{
  "num_hidden_layers": 11,
  "hidden_size": 192,
  "num_attention_heads": 6,
  "num_key_value_heads": 6,
  "head_dim": 32,
  "intermediate_size": 384,
  "vocab_size": 907,
  "hidden_act": "swiglu",
  "norm": "layernorm",
  "norm_place": "pre",
  "norm_eps": 1e-05,
  "positions": "rope",
  "rope_theta": 56400.0,
  "rope_fraction": 1.0,
  "qk_norm": false,
  "attn_scale": 0.177,
  "bias": "none",
  "tie_word_embeddings": false,
  "parallel_block": false,
  "extras": ["some layers without attention", "shifted keys", "exclusive self-attention", "hashed n-gram embeddings", "learned residual scales", "capped logits"],
  "init": "orth",
  "init_std_qkv": 0.0445,
  "init_std_o": 0.0,
  "init_std_up": 0.0445,
  "init_std_down": 0.0,
  "optimizer": "adam_variant",
  "learning_rate": 0.00212,
  "beta1": 0.9,
  "beta2": 0.95,
  "weight_decay": 0.091,
  "lr_head": 0.00943,
  "max_grad_norm": 0.5,
  "warmup_steps": 487,
  "schedule": "wsd",
  "decay_fraction": 0.601,
  "decay_shape": "linear",
  "final_lr_fraction": 0.0,
  "batch_tokens": 32768,
  "max_seq_len": 512,
  "doc_mask": true,
  "train_tokens": 146800000,
  "max_steps": 4480,
  "dataset": "wikipedia_en"
}
Each number is 200 + 20 x the weight over its row's rms, rounded and kept within 0 to 999. Layers, rows and columns count from 0. The size before them is the row's rms in percent of the matrix's.

# v: layer 2 attention value, 192x192, rms 0.0758, rows 150-159, columns 0-95
# o: layer 2 attention output (transposed), 192x192, rms 0.0755, rows 150-159, columns 0-95
# q: layer 2 attention query, 192x192, rms 0.0793, rows 160-185, columns 0-95
# k: layer 2 attention key, 192x192, rms 0.0827, rows 160-185, columns 0-95
v150,111,203,256,217,217,218,206,212,216,181,177,176,178,203,210,193,234,201,220,178,205,209,187,216,179,207,204,187,167,207,239,214,196,198,201,221,217,201,195,180,206,212,220,224,186,209,238,188,207,201,191,166,184,209,215,191,241,195,177,212,227,212,228,155,205,211,166,191,214,237,184,177,191,209,238,214,152,221,183,205,235,229,181,219,186,213,202,202,186,180,208,168,187,200,168,209,195
o150,116,177,205,200,228,237,211,208,211,172,175,200,200,194,214,192,236,199,187,193,215,186,216,218,166,195,190,193,199,197,206,233,177,197,212,228,215,203,210,195,202,170,215,203,184,219,201,179,202,180,207,177,167,217,215,184,219,196,167,254,219,197,207,145,190,219,176,230,218,213,183,168,175,215,223,193,151,194,217,214,205,247,143,199,192,192,200,182,203,197,213,184,210,192,188,236,188
v151,115,221,194,236,236,191,214,225,205,230,208,182,212,176,205,229,205,205,197,193,173,250,181,185,214,215,156,181,206,174,192,224,217,167,180,189,209,159,201,188,186,202,178,208,224,235,194,208,193,227,244,240,196,178,208,204,193,173,208,195,198,159,166,217,214,207,187,197,236,179,225,215,185,212,209,193,155,187,198,171,199,201,219,229,196,160,209,220,190,184,190,206,209,206,212,181,198
o151,128,213,191,214,232,198,219,234,187,217,231,170,194,180,221,209,206,223,173,188,213,244,172,208,210,205,155,209,180,177,195,204,222,191,183,199,191,182,183,171,208,216,193,209,215,249,201,237,211,221,249,226,198,167,208,187,198,194,213,217,231,182,191,222,201,214,181,168,206,175,242,207,191,209,176,182,185,195,193,181,222,208,200,230,196,164,228,208,196,204,188,192,227,212,211,171,183
v152,107,241,219,184,200,153,154,201,188,220,223,186,128,187,223,205,204,230,215,204,184,190,178,199,231,230,213,183,198,204,156,202,208,214,231,193,159,159,205,181,167,202,234,182,206,196,183,207,208,174,201,200,179,192,213,203,219,176,183,212,218,212,197,201,179,222,203,190,244,169,221,205,205,216,177,205,190,188,219,186,204,200,177,210,226,183,205,193,211,184,232,208,195,186,171,193,208
o152,110,238,221,204,220,192,177,167,205,205,239,193,156,191,218,218,185,198,203,161,190,212,172,186,203,210,204,162,187,185,158,193,206,220,201,179,174,147,221,191,185,227,185,180,214,198,214,215,210,166,212,191,196,195,187,192,209,190,184,201,226,191,215,200,202,234,203,207,226,158,208,172,186,206,202,214,197,167,213,176,186,200,202,218,219,193,206,203,207,198,195,203,206,221,160,199,205
v153,107,197,211,183,221,251,212,213,231,229,198,199,179,182,195,199,199,200,167,172,187,155,197,230,204,210,220,231,218,228,215,220,176,174,208,176,220,196,186,177,173,221,194,183,199,182,234,192,202,190,214,193,211,184,172,169,182,162,179,191,181,217,246,186,169,235,190,220,257,184,228,195,182,190,208,207,170,187,207,222,199,215,179,192,189,222,184,201,170,215,206,190,153,188,187,194,216
o153,115,223,232,183,242,254,214,203,232,216,191,191,159,196,196,221,185,195,153,176,184,189,174,205,218,227,204,216,196,227,191,211,196,196,190,198,198,230,196,149,157,209,192,187,193,199,219,196,215,191,229,170,208,206,174,211,198,197,197,190,175,192,224,186,180,222,181,223,226,194,207,206,202,206,205,203,177,188,211,207,214,200,168,196,196,185,181,184,167,196,175,194,171,186,173,202,196
v154,108,203,195,220,167,202,236,217,214,166,211,230,204,195,195,267,195,217,191,178,198,233,219,205,179,204,202,234,190,171,246,193,198,165,199,200,198,203,194,221,216,167,160,166,200,204,203,194,176,202,223,219,231,199,223,236,205,180,174,199,228,179,193,197,211,208,191,196,191,191,243,182,206,208,191,195,193,222,195,211,240,185,195,184,170,171,192,198,219,224,182,216,197,193,204,254,186
o154,118,207,209,195,170,214,209,196,190,194,198,240,192,184,188,251,168,200,199,206,176,234,221,204,200,188,194,229,213,178,224,193,232,170,176,170,197,229,220,214,225,169,206,169,228,232,180,186,186,211,230,204,214,197,229,201,200,176,201,191,206,192,194,204,215,199,196,205,169,208,206,206,195,216,172,170,201,234,200,210,234,187,194,196,176,185,205,213,228,215,215,222,211,167,241,257,232
v155,107,205,175,199,214,193,176,200,225,219,217,163,187,204,174,182,168,201,203,226,218,218,200,238,227,212,218,187,223,234,202,198,142,175,177,185,183,177,199,194,177,178,197,214,203,237,226,174,208,232,223,178,171,198,156,213,202,188,183,206,239,215,197,197,204,215,186,208,262,188,189,210,222,186,206,193,185,180,215,210,189,221,178,158,216,174,205,209,198,182,159,195,187,181,201,194,200
o155,110,209,214,196,200,191,169,217,239,195,246,174,178,200,201,173,146,197,209,195,196,223,173,238,220,217,198,168,213,227,202,196,170,194,177,171,180,182,193,197,185,217,185,213,208,217,190,202,193,220,230,193,173,229,151,217,214,196,181,179,212,204,220,224,202,216,197,204,212,213,180,214,234,172,201,208,206,213,205,219,197,213,171,160,211,171,213,226,202,162,175,221,196,198,227,227,201
v156,104,218,192,209,190,193,176,157,203,213,213,163,211,199,201,202,222,172,198,227,202,185,214,220,203,209,172,191,170,185,243,185,212,172,203,211,162,195,174,163,163,202,228,172,209,216,233,191,195,187,219,194,216,220,198,207,175,229,216,243,193,206,185,220,223,193,173,200,188,206,172,233,223,213,190,236,225,193,204,242,202,217,190,249,197,212,207,221,212,196,196,198,194,201,207,217,223
o156,112,207,183,194,198,169,206,184,222,214,193,187,220,206,215,196,238,176,196,222,211,211,232,210,189,241,178,187,176,178,221,186,178,191,197,194,162,189,197,139,188,206,168,181,205,217,214,205,191,200,222,180,234,218,172,214,190,241,185,221,190,219,210,227,209,188,201,216,192,204,194,214,224,210,206,217,222,210,222,241,220,236,202,234,172,213,208,208,198,202,196,177,194,191,199,209,181
v157,113,161,159,185,189,171,199,169,199,222,233,186,220,205,147,224,204,195,212,207,192,202,184,194,238,228,178,172,234,198,201,223,215,196,200,163,187,196,221,203,202,258,185,153,202,205,213,220,225,213,194,208,214,206,225,223,198,176,212,203,228,184,215,164,208,189,197,215,190,208,145,193,222,183,251,209,226,185,226,181,223,191,188,183,183,211,189,171,182,212,216,187,224,205,217,211,196
o157,114,169,142,174,214,190,219,195,178,222,219,145,223,202,181,233,201,210,203,224,182,178,201,202,229,243,197,186,213,235,185,209,180,216,214,145,180,195,230,188,206,217,206,160,211,180,203,205,203,225,210,200,194,192,243,170,194,176,205,213,204,173,219,176,203,176,226,214,174,184,181,194,213,187,244,208,224,211,237,200,226,211,188,202,195,181,208,186,196,205,231,174,191,201,225,210,165
v158,117,201,168,217,231,172,203,163,180,195,212,209,165,224,170,222,201,195,232,167,201,191,191,203,164,206,181,207,207,192,183,196,208,211,227,172,199,173,230,207,219,221,197,146,217,195,158,200,192,214,200,129,247,213,218,196,188,179,212,243,210,215,185,204,199,216,202,205,215,203,185,256,194,191,199,196,210,178,216,199,215,205,186,181,212,209,187,190,219,214,249,177,187,221,177,175,217
o158,122,192,160,209,218,198,206,189,167,190,200,177,174,229,179,213,205,207,212,203,210,164,210,207,164,203,196,170,201,200,182,203,179,179,229,170,206,189,233,189,212,213,180,144,211,189,175,199,188,206,212,157,214,186,215,203,172,189,203,223,229,197,201,214,187,231,250,192,226,183,202,238,196,187,191,212,204,170,207,203,239,204,187,204,188,199,174,187,208,210,229,160,189,190,207,180,210
v159,108,213,166,216,180,201,196,195,229,202,175,221,202,174,182,203,219,207,172,192,214,155,236,194,193,191,196,179,242,212,193,185,193,208,213,178,237,165,238,196,230,219,203,221,196,178,169,184,191,180,184,177,189,212,237,194,213,200,210,170,158,223,228,204,195,203,235,201,190,199,196,220,193,211,185,194,249,196,205,226,187,213,200,207,183,201,223,225,221,178,206,202,181,205,169,186,211
o159,116,232,163,217,167,211,164,196,225,197,166,225,198,163,161,226,253,223,196,191,221,165,202,197,196,180,221,176,215,197,219,213,211,193,198,167,219,189,222,219,210,237,206,236,197,166,194,175,175,176,190,195,204,204,217,211,223,191,204,181,177,220,206,193,215,203,231,215,230,226,198,218,208,222,198,209,221,190,173,213,178,205,224,203,224,192,223,194,217,171,213,198,182,202,180,176,223
q160,038,170,183,170,188,198,194,206,170,209,171,208,196,220,228,173,185,188,207,178,171,164,231,184,213,179,204,232,206,194,214,191,202,196,164,163,199,186,187,232,175,197,189,208,188,200,238,238,207,209,200,191,204,240,213,222,200,213,205,221,195,196,237,172,198,201,232,194,210,226,194,190,240,231,238,220,195,207,211,221,190,217,199,239,191,228,205,165,228,202,203,201,206,189,188,198,219
k160,040,182,164,214,203,209,169,198,207,244,171,216,194,244,188,226,197,197,179,204,180,201,211,190,191,209,173,208,227,209,189,185,199,213,180,176,169,227,201,210,219,245,197,223,228,180,217,207,215,206,218,206,205,221,199,216,202,203,216,212,164,187,196,235,211,250,219,207,233,190,166,176,168,172,216,208,196,209,192,207,184,228,192,223,199,215,195,203,218,193,212,201,208,222,183,213,203
q161,046,171,205,194,189,168,213,190,209,159,200,190,198,216,166,199,229,219,208,182,188,200,223,220,220,196,180,182,154,228,198,207,198,212,166,230,179,253,185,164,187,171,245,221,193,210,183,186,206,191,204,202,213,225,225,208,209,186,204,184,205,231,198,256,197,228,171,214,163,222,220,223,189,186,191,192,170,242,231,220,185,217,187,168,232,187,206,227,201,212,190,206,199,201,187,203,173
k161,040,180,181,223,208,196,203,210,173,209,198,220,189,208,167,190,207,208,194,222,172,194,221,224,192,214,169,224,246,166,220,231,237,185,205,192,216,213,200,216,193,174,226,206,199,186,205,198,242,215,162,187,226,227,191,180,194,198,197,203,253,160,186,216,186,168,183,214,212,239,206,183,186,209,201,192,192,202,174,207,201,217,179,221,178,206,187,213,212,171,192,191,220,242,200,232,243
q162,049,167,217,187,235,213,206,204,201,187,182,183,204,228,201,198,210,203,234,200,190,207,163,167,215,176,220,225,163,226,228,189,191,217,212,192,187,175,220,201,181,172,213,193,201,195,199,190,206,185,187,201,190,200,196,192,172,165,181,187,195,185,208,214,192,226,174,171,231,184,196,208,204,198,182,213,196,209,195,194,180,186,206,167,175,241,210,190,185,209,180,184,212,181,190,188,170
k162,042,198,208,249,225,191,182,223,199,206,171,180,183,198,178,213,169,249,231,210,171,159,179,181,212,184,212,204,200,222,186,201,189,199,175,205,217,214,220,203,207,197,197,222,204,189,189,214,193,230,191,203,195,204,170,201,174,219,172,222,210,187,167,198,189,177,170,180,214,189,191,209,230,220,204,220,230,197,185,209,161,169,194,209,193,211,214,189,203,204,202,194,212,180,213,188,216
q163,047,243,218,214,204,158,208,209,219,196,212,172,188,201,183,202,205,174,203,179,219,194,208,219,195,224,202,252,221,206,190,162,225,218,186,198,205,170,196,203,188,196,229,190,182,198,190,204,220,189,202,167,247,185,192,196,186,209,229,193,203,211,256,206,173,209,218,197,190,215,231,208,176,167,211,173,174,203,182,202,212,200,210,169,222,169,186,218,185,200,196,219,224,171,201,219,223
k163,044,178,203,206,183,210,239,233,221,193,235,171,240,242,170,201,217,206,197,148,186,233,201,207,247,214,212,204,179,212,228,162,188,188,227,208,193,226,165,202,175,199,199,224,202,226,206,182,161,189,229,171,190,197,195,217,236,210,196,203,185,215,217,189,213,202,199,171,204,199,204,190,211,177,191,208,193,201,185,211,198,239,178,216,210,202,151,168,214,168,199,201,221,185,184,202,190
q164,051,236,227,197,203,193,183,190,167,173,211,174,199,176,202,216,190,194,221,204,166,186,206,201,182,192,195,225,185,207,222,215,210,213,155,206,215,191,196,227,200,179,218,202,213,175,182,213,213,204,162,187,257,212,190,208,207,188,208,208,253,252,225,170,170,189,200,190,187,228,241,159,184,199,186,213,201,196,179,184,222,211,178,190,227,173,206,230,196,207,162,193,213,195,228,230,227
k164,052,211,196,196,176,184,204,225,194,205,222,197,176,216,196,203,223,179,206,176,221,179,198,230,238,196,232,168,204,192,201,184,193,215,182,217,184,217,168,188,202,214,217,225,226,218,203,180,178,215,205,206,203,217,207,220,240,225,215,224,209,198,196,206,200,192,201,195,191,209,192,201,206,201,178,192,206,210,228,199,193,231,211,234,195,185,196,213,211,170,163,174,205,169,202,198,207
q165,054,196,189,192,206,199,196,177,238,232,194,190,222,217,206,218,184,200,202,212,202,216,174,224,198,211,203,145,219,211,210,215,219,223,247,203,182,199,235,193,189,220,187,227,179,226,219,180,203,200,230,238,152,220,170,220,201,191,178,178,181,163,197,192,196,200,214,211,200,223,174,200,219,201,206,215,198,198,183,218,185,186,182,198,176,231,176,182,201,209,216,239,246,196,190,208,187
k165,043,218,211,211,222,210,190,199,231,218,218,214,167,179,187,211,172,192,200,202,223,208,205,196,185,168,200,217,220,201,233,212,188,212,181,212,214,206,208,179,216,181,200,201,180,195,211,184,215,208,207,226,225,195,173,212,190,207,188,198,221,202,197,172,194,205,204,194,217,203,187,200,232,206,205,212,231,203,187,205,212,218,161,236,163,195,205,232,231,192,199,214,194,170,189,197,195
q166,052,245,234,201,198,214,218,215,202,167,191,210,191,185,180,206,206,192,194,201,158,187,202,205,209,227,206,224,186,242,182,223,193,212,200,202,221,232,181,219,180,204,189,205,195,198,205,191,169,147,202,193,247,151,180,170,213,219,200,201,208,199,222,177,202,227,205,172,164,167,180,183,212,193,230,198,220,209,208,202,219,225,239,180,175,170,230,217,192,217,172,189,202,211,190,198,181
k166,049,203,194,192,200,182,196,192,196,195,209,214,200,215,181,194,168,181,227,161,206,179,229,246,178,178,190,161,224,201,263,171,184,197,213,204,205,183,186,213,224,216,174,204,176,210,185,198,185,234,239,193,234,205,210,250,180,242,201,196,232,199,227,222,192,220,248,201,222,239,193,212,213,198,213,184,192,210,194,177,171,204,179,221,236,241,167,208,204,178,155,187,214,183,193,200,230
q167,050,190,187,186,199,197,212,170,194,233,193,202,211,206,169,206,180,176,224,247,193,178,178,227,207,187,197,180,211,202,211,208,193,228,224,181,213,182,224,176,198,202,195,226,174,184,200,197,211,204,231,222,166,227,190,225,190,192,199,185,217,178,197,199,179,209,238,195,240,214,190,224,219,231,213,217,203,192,186,186,162,189,222,218,191,209,182,214,186,184,224,212,204,167,205,217,191
k167,044,194,219,198,209,203,166,195,166,189,185,206,191,169,177,178,190,193,179,217,156,232,173,197,182,182,194,192,188,173,191,223,200,203,210,197,192,178,236,203,195,179,210,186,197,181,224,223,209,234,213,197,196,215,179,233,153,227,209,217,228,194,205,195,207,223,228,222,215,200,201,205,185,188,222,208,186,203,201,208,181,166,222,201,178,224,204,205,240,204,185,200,221,199,228,193,199
q168,074,224,214,172,179,186,190,249,193,196,208,215,191,192,209,182,206,197,201,183,164,209,205,191,183,224,183,211,179,227,193,217,219,208,209,210,206,233,172,216,211,219,177,208,223,194,206,201,171,167,211,193,253,174,210,210,218,234,191,206,202,212,209,197,201,209,198,166,212,176,195,172,202,173,204,185,214,212,230,195,219,181,226,189,217,193,230,221,226,201,157,195,173,192,191,182,207
k168,049,195,189,196,212,191,223,208,181,192,230,198,212,228,227,171,187,207,183,157,231,200,226,276,184,189,250,155,225,194,227,160,191,238,225,206,189,175,198,223,194,222,174,211,173,216,194,190,203,202,213,215,187,215,194,252,177,208,171,185,236,181,216,200,193,203,230,174,184,235,211,213,198,202,216,185,155,201,186,194,212,186,189,215,210,178,185,198,205,188,181,205,210,178,162,217,203
q169,056,208,218,211,213,212,212,226,191,155,191,209,180,195,156,195,240,205,180,213,153,212,209,193,176,248,194,235,198,225,186,221,173,217,205,218,215,227,162,220,208,175,174,212,199,210,209,188,183,130,204,190,223,153,197,220,192,220,188,181,212,203,218,178,215,237,217,174,192,180,210,185,199,181,220,194,226,189,234,219,188,208,222,197,197,161,217,220,215,211,169,209,177,202,172,192,190
k169,053,185,175,224,215,162,187,209,180,167,227,220,203,183,181,164,200,195,194,175,177,218,226,222,153,196,234,187,198,184,220,163,192,204,208,243,233,214,220,220,197,188,195,194,192,203,189,214,200,187,199,185,199,215,190,260,184,227,205,215,220,199,218,185,203,221,208,209,206,214,187,212,190,165,214,177,200,202,191,185,206,192,194,194,173,181,151,198,222,190,164,182,239,194,201,205,220
q170,073,240,195,179,175,183,198,223,181,171,198,196,175,176,194,173,223,198,176,192,167,192,218,198,183,199,189,225,166,239,187,223,199,203,193,203,194,209,172,215,214,184,199,196,209,196,194,201,187,163,194,192,252,164,196,192,226,253,206,203,211,222,211,180,205,217,204,213,169,188,191,177,188,181,195,194,182,207,246,217,237,209,227,192,205,171,207,195,211,212,173,180,182,222,188,200,214
k170,071,166,185,209,226,162,216,250,204,193,236,186,174,182,197,214,184,213,215,211,188,201,206,216,229,214,249,177,221,204,211,166,179,183,200,235,220,234,188,236,195,212,153,214,183,214,216,179,208,208,239,168,210,212,226,206,209,228,212,224,209,214,218,226,202,187,224,197,184,203,183,228,187,188,221,208,209,166,200,179,206,199,207,236,207,185,193,188,211,169,160,169,193,203,168,215,222
q171,063,204,192,229,195,232,163,165,195,189,198,166,213,213,180,213,180,154,184,203,210,200,195,201,163,204,174,216,215,189,187,233,192,194,229,198,181,170,218,178,197,192,226,182,181,194,193,218,217,247,208,200,186,201,198,217,163,175,192,188,187,178,210,195,196,211,234,180,215,215,198,170,195,199,171,199,196,220,184,196,182,194,161,177,228,198,180,206,210,228,237,241,244,214,205,210,181
k171,057,194,227,193,205,194,171,186,232,200,180,229,205,220,180,181,203,200,193,200,195,198,220,145,197,213,165,235,188,216,180,192,185,213,215,177,190,188,190,196,186,201,220,182,190,209,236,224,211,193,180,222,203,165,173,185,142,169,207,205,203,172,215,186,201,173,211,185,225,191,213,246,156,157,189,197,181,188,212,205,189,191,224,150,219,212,185,206,225,212,238,218,206,231,202,186,197
q172,062,184,197,201,208,214,195,196,235,241,199,198,222,190,207,196,182,196,207,196,251,198,186,200,176,211,223,177,223,162,194,180,218,202,210,209,185,235,209,162,203,210,213,191,199,199,221,190,219,252,184,218,184,241,192,186,196,168,211,235,198,172,201,204,200,201,209,240,176,226,219,228,199,197,201,206,221,189,222,177,230,213,184,232,158,193,189,209,208,201,220,190,182,184,226,193,197
k172,068,226,209,191,200,212,172,167,218,239,195,219,189,212,204,234,188,195,177,219,222,171,194,179,208,175,178,213,195,203,194,215,233,194,182,147,183,183,204,182,207,220,201,175,191,175,210,224,229,225,197,178,227,201,215,171,213,160,157,179,208,211,162,231,194,198,175,214,191,214,199,190,198,209,200,221,191,219,217,201,196,204,207,206,191,200,222,191,184,199,222,202,179,210,171,217,218
q173,084,230,220,208,195,225,200,237,223,206,174,233,218,198,181,188,211,201,192,192,173,189,187,206,206,207,203,204,176,207,199,254,211,210,221,192,186,210,191,202,184,198,145,218,220,202,231,193,184,171,226,214,217,186,205,204,219,241,177,214,187,172,192,164,183,214,208,167,229,181,190,160,211,176,208,173,220,215,205,180,200,183,238,200,179,200,224,212,209,198,200,204,173,211,175,182,199
k173,081,170,180,230,205,182,180,210,184,201,219,195,195,181,197,169,192,197,201,185,198,231,194,223,162,214,250,186,197,192,241,188,175,232,225,234,188,185,205,215,191,188,200,207,185,209,214,199,201,232,184,180,194,215,184,233,193,238,226,235,193,175,212,191,212,212,250,199,198,214,193,224,203,176,191,164,184,205,196,206,192,170,174,195,167,192,164,208,216,218,192,200,206,220,205,204,189
q174,089,188,200,224,207,240,212,215,228,226,190,191,206,190,164,195,202,184,202,214,239,198,185,214,175,223,165,212,215,184,207,221,207,223,226,174,177,207,224,154,200,187,218,208,195,193,172,227,216,242,205,181,199,237,188,205,200,202,195,227,185,188,190,213,180,185,187,196,196,201,219,193,205,191,199,198,222,236,237,159,219,193,161,174,206,234,210,243,190,197,218,187,204,202,206,177,195
k174,102,216,222,193,207,214,186,140,214,230,213,201,179,201,186,227,207,208,192,220,213,180,194,177,213,208,159,234,192,199,167,209,214,196,175,158,179,192,193,175,202,209,218,176,210,184,192,214,208,208,200,212,242,189,173,162,189,195,210,199,227,226,187,243,177,205,162,208,174,212,228,207,178,213,203,219,181,198,210,201,201,196,193,196,236,207,223,216,173,211,212,202,187,222,197,197,197
q175,096,208,211,205,194,243,200,212,217,218,162,228,220,215,178,203,211,192,199,207,202,189,201,189,205,234,186,208,182,178,198,249,196,205,210,179,200,214,211,189,186,187,159,215,201,211,221,202,183,194,226,189,191,221,196,181,220,212,171,217,162,174,181,191,181,201,208,172,216,184,187,164,215,186,197,181,241,227,204,166,188,175,238,196,194,228,233,223,202,194,215,207,194,210,186,194,200
k175,081,176,184,241,200,174,181,202,178,184,187,220,215,191,186,175,206,179,185,171,181,217,197,195,153,225,199,221,202,218,235,192,171,223,219,225,194,179,201,227,210,208,191,160,179,224,220,219,205,219,177,218,187,212,207,225,194,219,211,210,213,175,210,198,198,197,236,187,219,212,190,224,202,169,193,162,186,224,193,211,183,187,189,170,191,210,168,191,234,199,200,208,211,194,224,195,196
q176,164,222,223,203,181,225,195,193,202,179,204,168,205,186,174,203,196,175,184,175,192,198,241,213,191,215,204,207,248,183,202,202,191,177,200,198,199,178,194,174,243,233,157,239,199,216,222,185,226,193,187,223,208,208,187,190,143,214,218,188,174,229,181,197,212,181,189,171,236,210,187,203,200,221,191,172,238,207,174,212,203,181,165,196,216,173,225,226,197,191,187,177,226,206,165,214,187
k176,151,200,224,202,198,217,220,191,231,195,201,156,200,189,176,203,209,190,201,186,203,214,240,218,179,196,196,200,236,215,199,188,201,175,204,186,208,183,194,183,239,225,177,227,195,223,210,203,252,220,183,222,208,180,193,194,148,230,239,181,169,224,185,193,213,185,188,175,220,189,207,188,208,219,182,185,227,204,172,219,187,212,172,200,222,166,222,212,191,217,166,175,235,223,201,217,176
q177,167,214,192,203,179,212,159,203,152,180,206,229,202,198,207,200,182,191,185,187,205,177,187,187,232,226,208,203,212,159,205,225,189,209,198,224,185,197,200,202,198,200,187,205,211,191,207,180,151,160,209,195,198,253,200,199,209,178,159,220,231,200,200,217,199,205,199,202,219,237,176,228,187,199,217,192,205,202,219,170,232,172,200,192,188,229,191,211,213,164,241,216,175,173,163,193,226
k177,146,228,210,212,173,225,164,200,170,175,205,200,198,189,187,201,187,176,183,174,207,183,214,195,226,238,208,205,238,156,202,218,182,193,199,221,196,181,206,184,223,220,168,232,204,203,214,173,180,166,201,206,202,249,192,191,171,190,173,209,204,216,195,218,199,186,186,184,237,235,180,218,186,212,207,179,233,212,200,180,227,162,176,190,196,208,206,230,203,170,229,201,203,180,148,197,206
q178,168,215,213,203,177,166,202,188,207,248,187,243,198,233,194,227,207,194,205,184,199,193,222,217,207,193,195,190,200,186,199,172,188,197,168,174,208,206,202,196,181,205,178,200,185,229,236,128,241,200,183,196,202,183,215,185,207,190,202,185,182,180,188,212,237,211,237,194,202,186,187,191,201,197,174,207,203,195,194,217,163,199,213,156,227,211,214,200,179,184,195,212,192,222,202,149,194
k178,159,207,210,191,171,179,208,188,204,245,185,243,203,240,191,230,214,199,198,184,194,204,223,218,197,187,188,177,202,189,200,180,185,202,184,181,205,210,197,201,191,217,172,194,185,232,237,134,235,211,181,211,204,205,214,181,215,191,198,205,174,182,177,207,240,221,231,184,207,190,194,193,203,198,172,207,203,192,191,210,163,203,225,149,218,222,213,210,176,180,184,208,185,213,189,161,200
q179,170,217,214,219,224,186,181,229,206,196,206,194,195,165,213,181,169,179,223,191,196,167,193,191,232,213,214,240,193,200,182,177,216,186,185,190,216,179,222,187,169,169,206,213,197,189,184,201,203,172,230,168,191,158,212,208,189,196,215,153,213,211,236,191,191,174,210,236,179,198,186,185,194,185,205,201,210,207,216,221,212,186,174,232,212,154,205,189,220,205,237,203,210,209,228,178,191
k179,144,219,212,217,211,172,184,218,198,206,200,212,198,174,218,186,163,174,230,180,192,172,210,196,233,201,210,237,197,190,187,166,214,184,180,186,221,177,216,185,165,174,205,212,194,194,198,175,222,171,220,168,190,154,220,210,202,191,212,149,202,204,236,200,210,184,223,236,182,193,184,190,194,190,197,203,208,201,214,230,204,192,174,218,222,159,204,186,216,197,232,209,209,217,232,168,193
q180,169,170,178,175,202,205,228,216,205,225,200,181,217,203,196,201,208,169,200,210,188,208,194,211,222,186,198,199,217,191,226,214,185,182,183,208,196,192,168,178,216,196,158,203,184,231,199,211,190,201,212,189,196,225,218,223,206,207,231,223,212,150,243,203,207,200,193,173,209,185,206,209,232,220,152,173,208,223,197,220,252,187,174,190,172,191,176,161,227,194,198,204,167,200,210,164,180
k180,148,177,186,177,197,207,231,217,211,219,200,184,216,202,198,200,210,175,198,210,184,203,191,211,213,188,196,201,208,185,218,219,179,184,183,204,204,195,172,175,209,201,163,203,172,235,194,205,190,205,211,189,195,220,229,230,212,203,218,219,220,152,241,200,210,197,192,173,210,184,205,204,233,223,148,174,216,217,206,220,253,191,166,195,173,188,179,150,229,195,191,205,175,196,210,166,180
q181,175,195,164,200,235,202,203,188,162,199,205,204,222,206,181,223,197,165,198,200,187,225,235,216,195,202,225,234,242,243,208,183,242,176,202,216,184,195,215,208,215,162,176,186,254,173,238,233,216,164,220,223,197,214,167,192,193,222,240,189,162,217,181,211,197,216,212,177,190,223,192,217,215,208,241,183,174,208,183,225,167,200,227,184,202,221,190,219,192,207,222,194,174,216,176,186,198
k181,155,191,162,194,234,208,210,194,166,198,201,199,226,207,182,225,199,161,199,206,187,218,227,215,202,201,228,235,239,239,210,186,242,170,197,214,186,196,206,206,214,159,167,189,250,174,239,231,212,161,226,220,195,217,173,198,191,225,246,194,163,215,187,211,194,216,214,170,197,215,193,217,220,204,232,176,176,211,186,229,175,195,225,178,198,220,190,210,198,206,217,195,166,217,177,182,192
q182,173,200,227,210,177,181,204,225,248,210,192,237,206,220,208,220,162,202,221,213,192,185,203,183,222,216,205,185,184,184,210,223,252,207,208,215,183,183,212,221,202,155,192,187,200,195,178,180,205,186,194,210,202,207,200,203,191,187,185,175,227,210,178,217,164,223,236,235,236,198,201,197,223,189,192,160,173,191,204,203,169,217,166,197,185,173,247,193,203,201,194,187,226,201,208,203,226
k182,157,199,223,210,178,182,201,211,252,214,189,235,212,222,197,218,162,207,228,219,186,179,193,183,213,226,201,188,186,187,208,224,244,215,205,210,181,184,207,221,210,155,192,192,201,191,179,183,209,175,195,213,207,210,189,200,189,190,189,179,227,206,177,214,165,223,239,231,239,194,209,196,219,191,193,162,173,202,201,196,171,219,162,200,186,172,249,193,205,207,199,185,227,204,209,202,223
q183,169,222,179,193,177,197,196,202,195,189,221,170,154,204,239,214,204,192,186,176,220,234,215,176,204,215,151,227,215,188,208,201,194,171,181,217,237,172,199,211,159,165,207,200,205,213,189,179,202,246,194,216,211,193,213,235,200,191,194,189,230,180,195,196,173,181,170,196,190,188,190,217,235,191,237,210,209,172,197,209,201,159,195,232,217,210,197,211,160,169,171,210,169,181,198,221,187
k183,153,226,185,191,177,200,195,204,194,189,219,171,157,209,240,218,205,193,188,171,217,232,215,173,203,219,155,222,217,186,212,207,202,176,185,222,236,173,195,214,158,159,205,201,206,216,187,179,201,240,195,215,217,189,218,241,204,197,191,188,229,183,196,195,174,190,181,198,194,186,193,215,237,187,234,211,212,171,196,213,196,162,189,228,212,211,199,209,163,170,168,208,174,183,194,224,188
q184,176,181,193,195,231,208,196,169,214,201,186,216,183,215,179,183,176,217,193,181,191,223,236,175,184,178,220,211,179,199,198,225,184,197,184,208,175,179,204,194,221,213,208,209,175,237,194,213,206,212,237,180,235,208,205,188,211,209,216,179,197,208,206,185,208,203,240,212,189,184,180,177,203,190,207,195,193,173,187,171,204,218,171,173,168,213,153,225,193,202,194,192,198,184,216,226,193
k184,164,183,198,195,234,215,194,170,216,202,185,216,182,218,182,182,174,218,194,177,190,221,235,178,191,183,217,216,176,200,198,226,183,193,178,208,174,179,206,197,223,216,209,210,175,233,200,215,204,207,240,180,235,206,198,183,211,209,211,181,198,208,209,185,211,206,242,211,192,180,176,175,204,190,205,199,195,171,189,171,203,213,181,173,166,215,159,229,195,201,199,195,200,181,217,222,192
q185,174,205,201,185,186,172,226,200,204,190,191,191,177,170,185,198,219,210,203,204,226,173,186,212,194,172,204,208,201,207,189,171,195,251,224,189,201,204,217,248,192,195,157,172,220,215,213,200,195,195,231,175,174,205,235,196,178,169,230,216,185,200,213,219,175,206,212,161,191,184,220,226,207,189,181,190,213,195,186,215,169,192,185,214,229,180,150,185,179,212,209,246,234,232,157,186,215
k185,161,199,200,179,185,169,232,202,201,183,194,196,172,167,194,198,218,208,198,204,224,170,190,214,194,167,209,202,196,208,189,170,201,248,225,188,200,203,212,246,196,195,160,169,218,214,211,196,193,197,233,172,176,206,241,200,180,168,231,211,181,211,215,213,181,215,215,164,188,185,217,223,204,190,186,182,213,191,184,220,170,197,188,209,229,178,149,184,188,212,201,246,230,232,161,188,211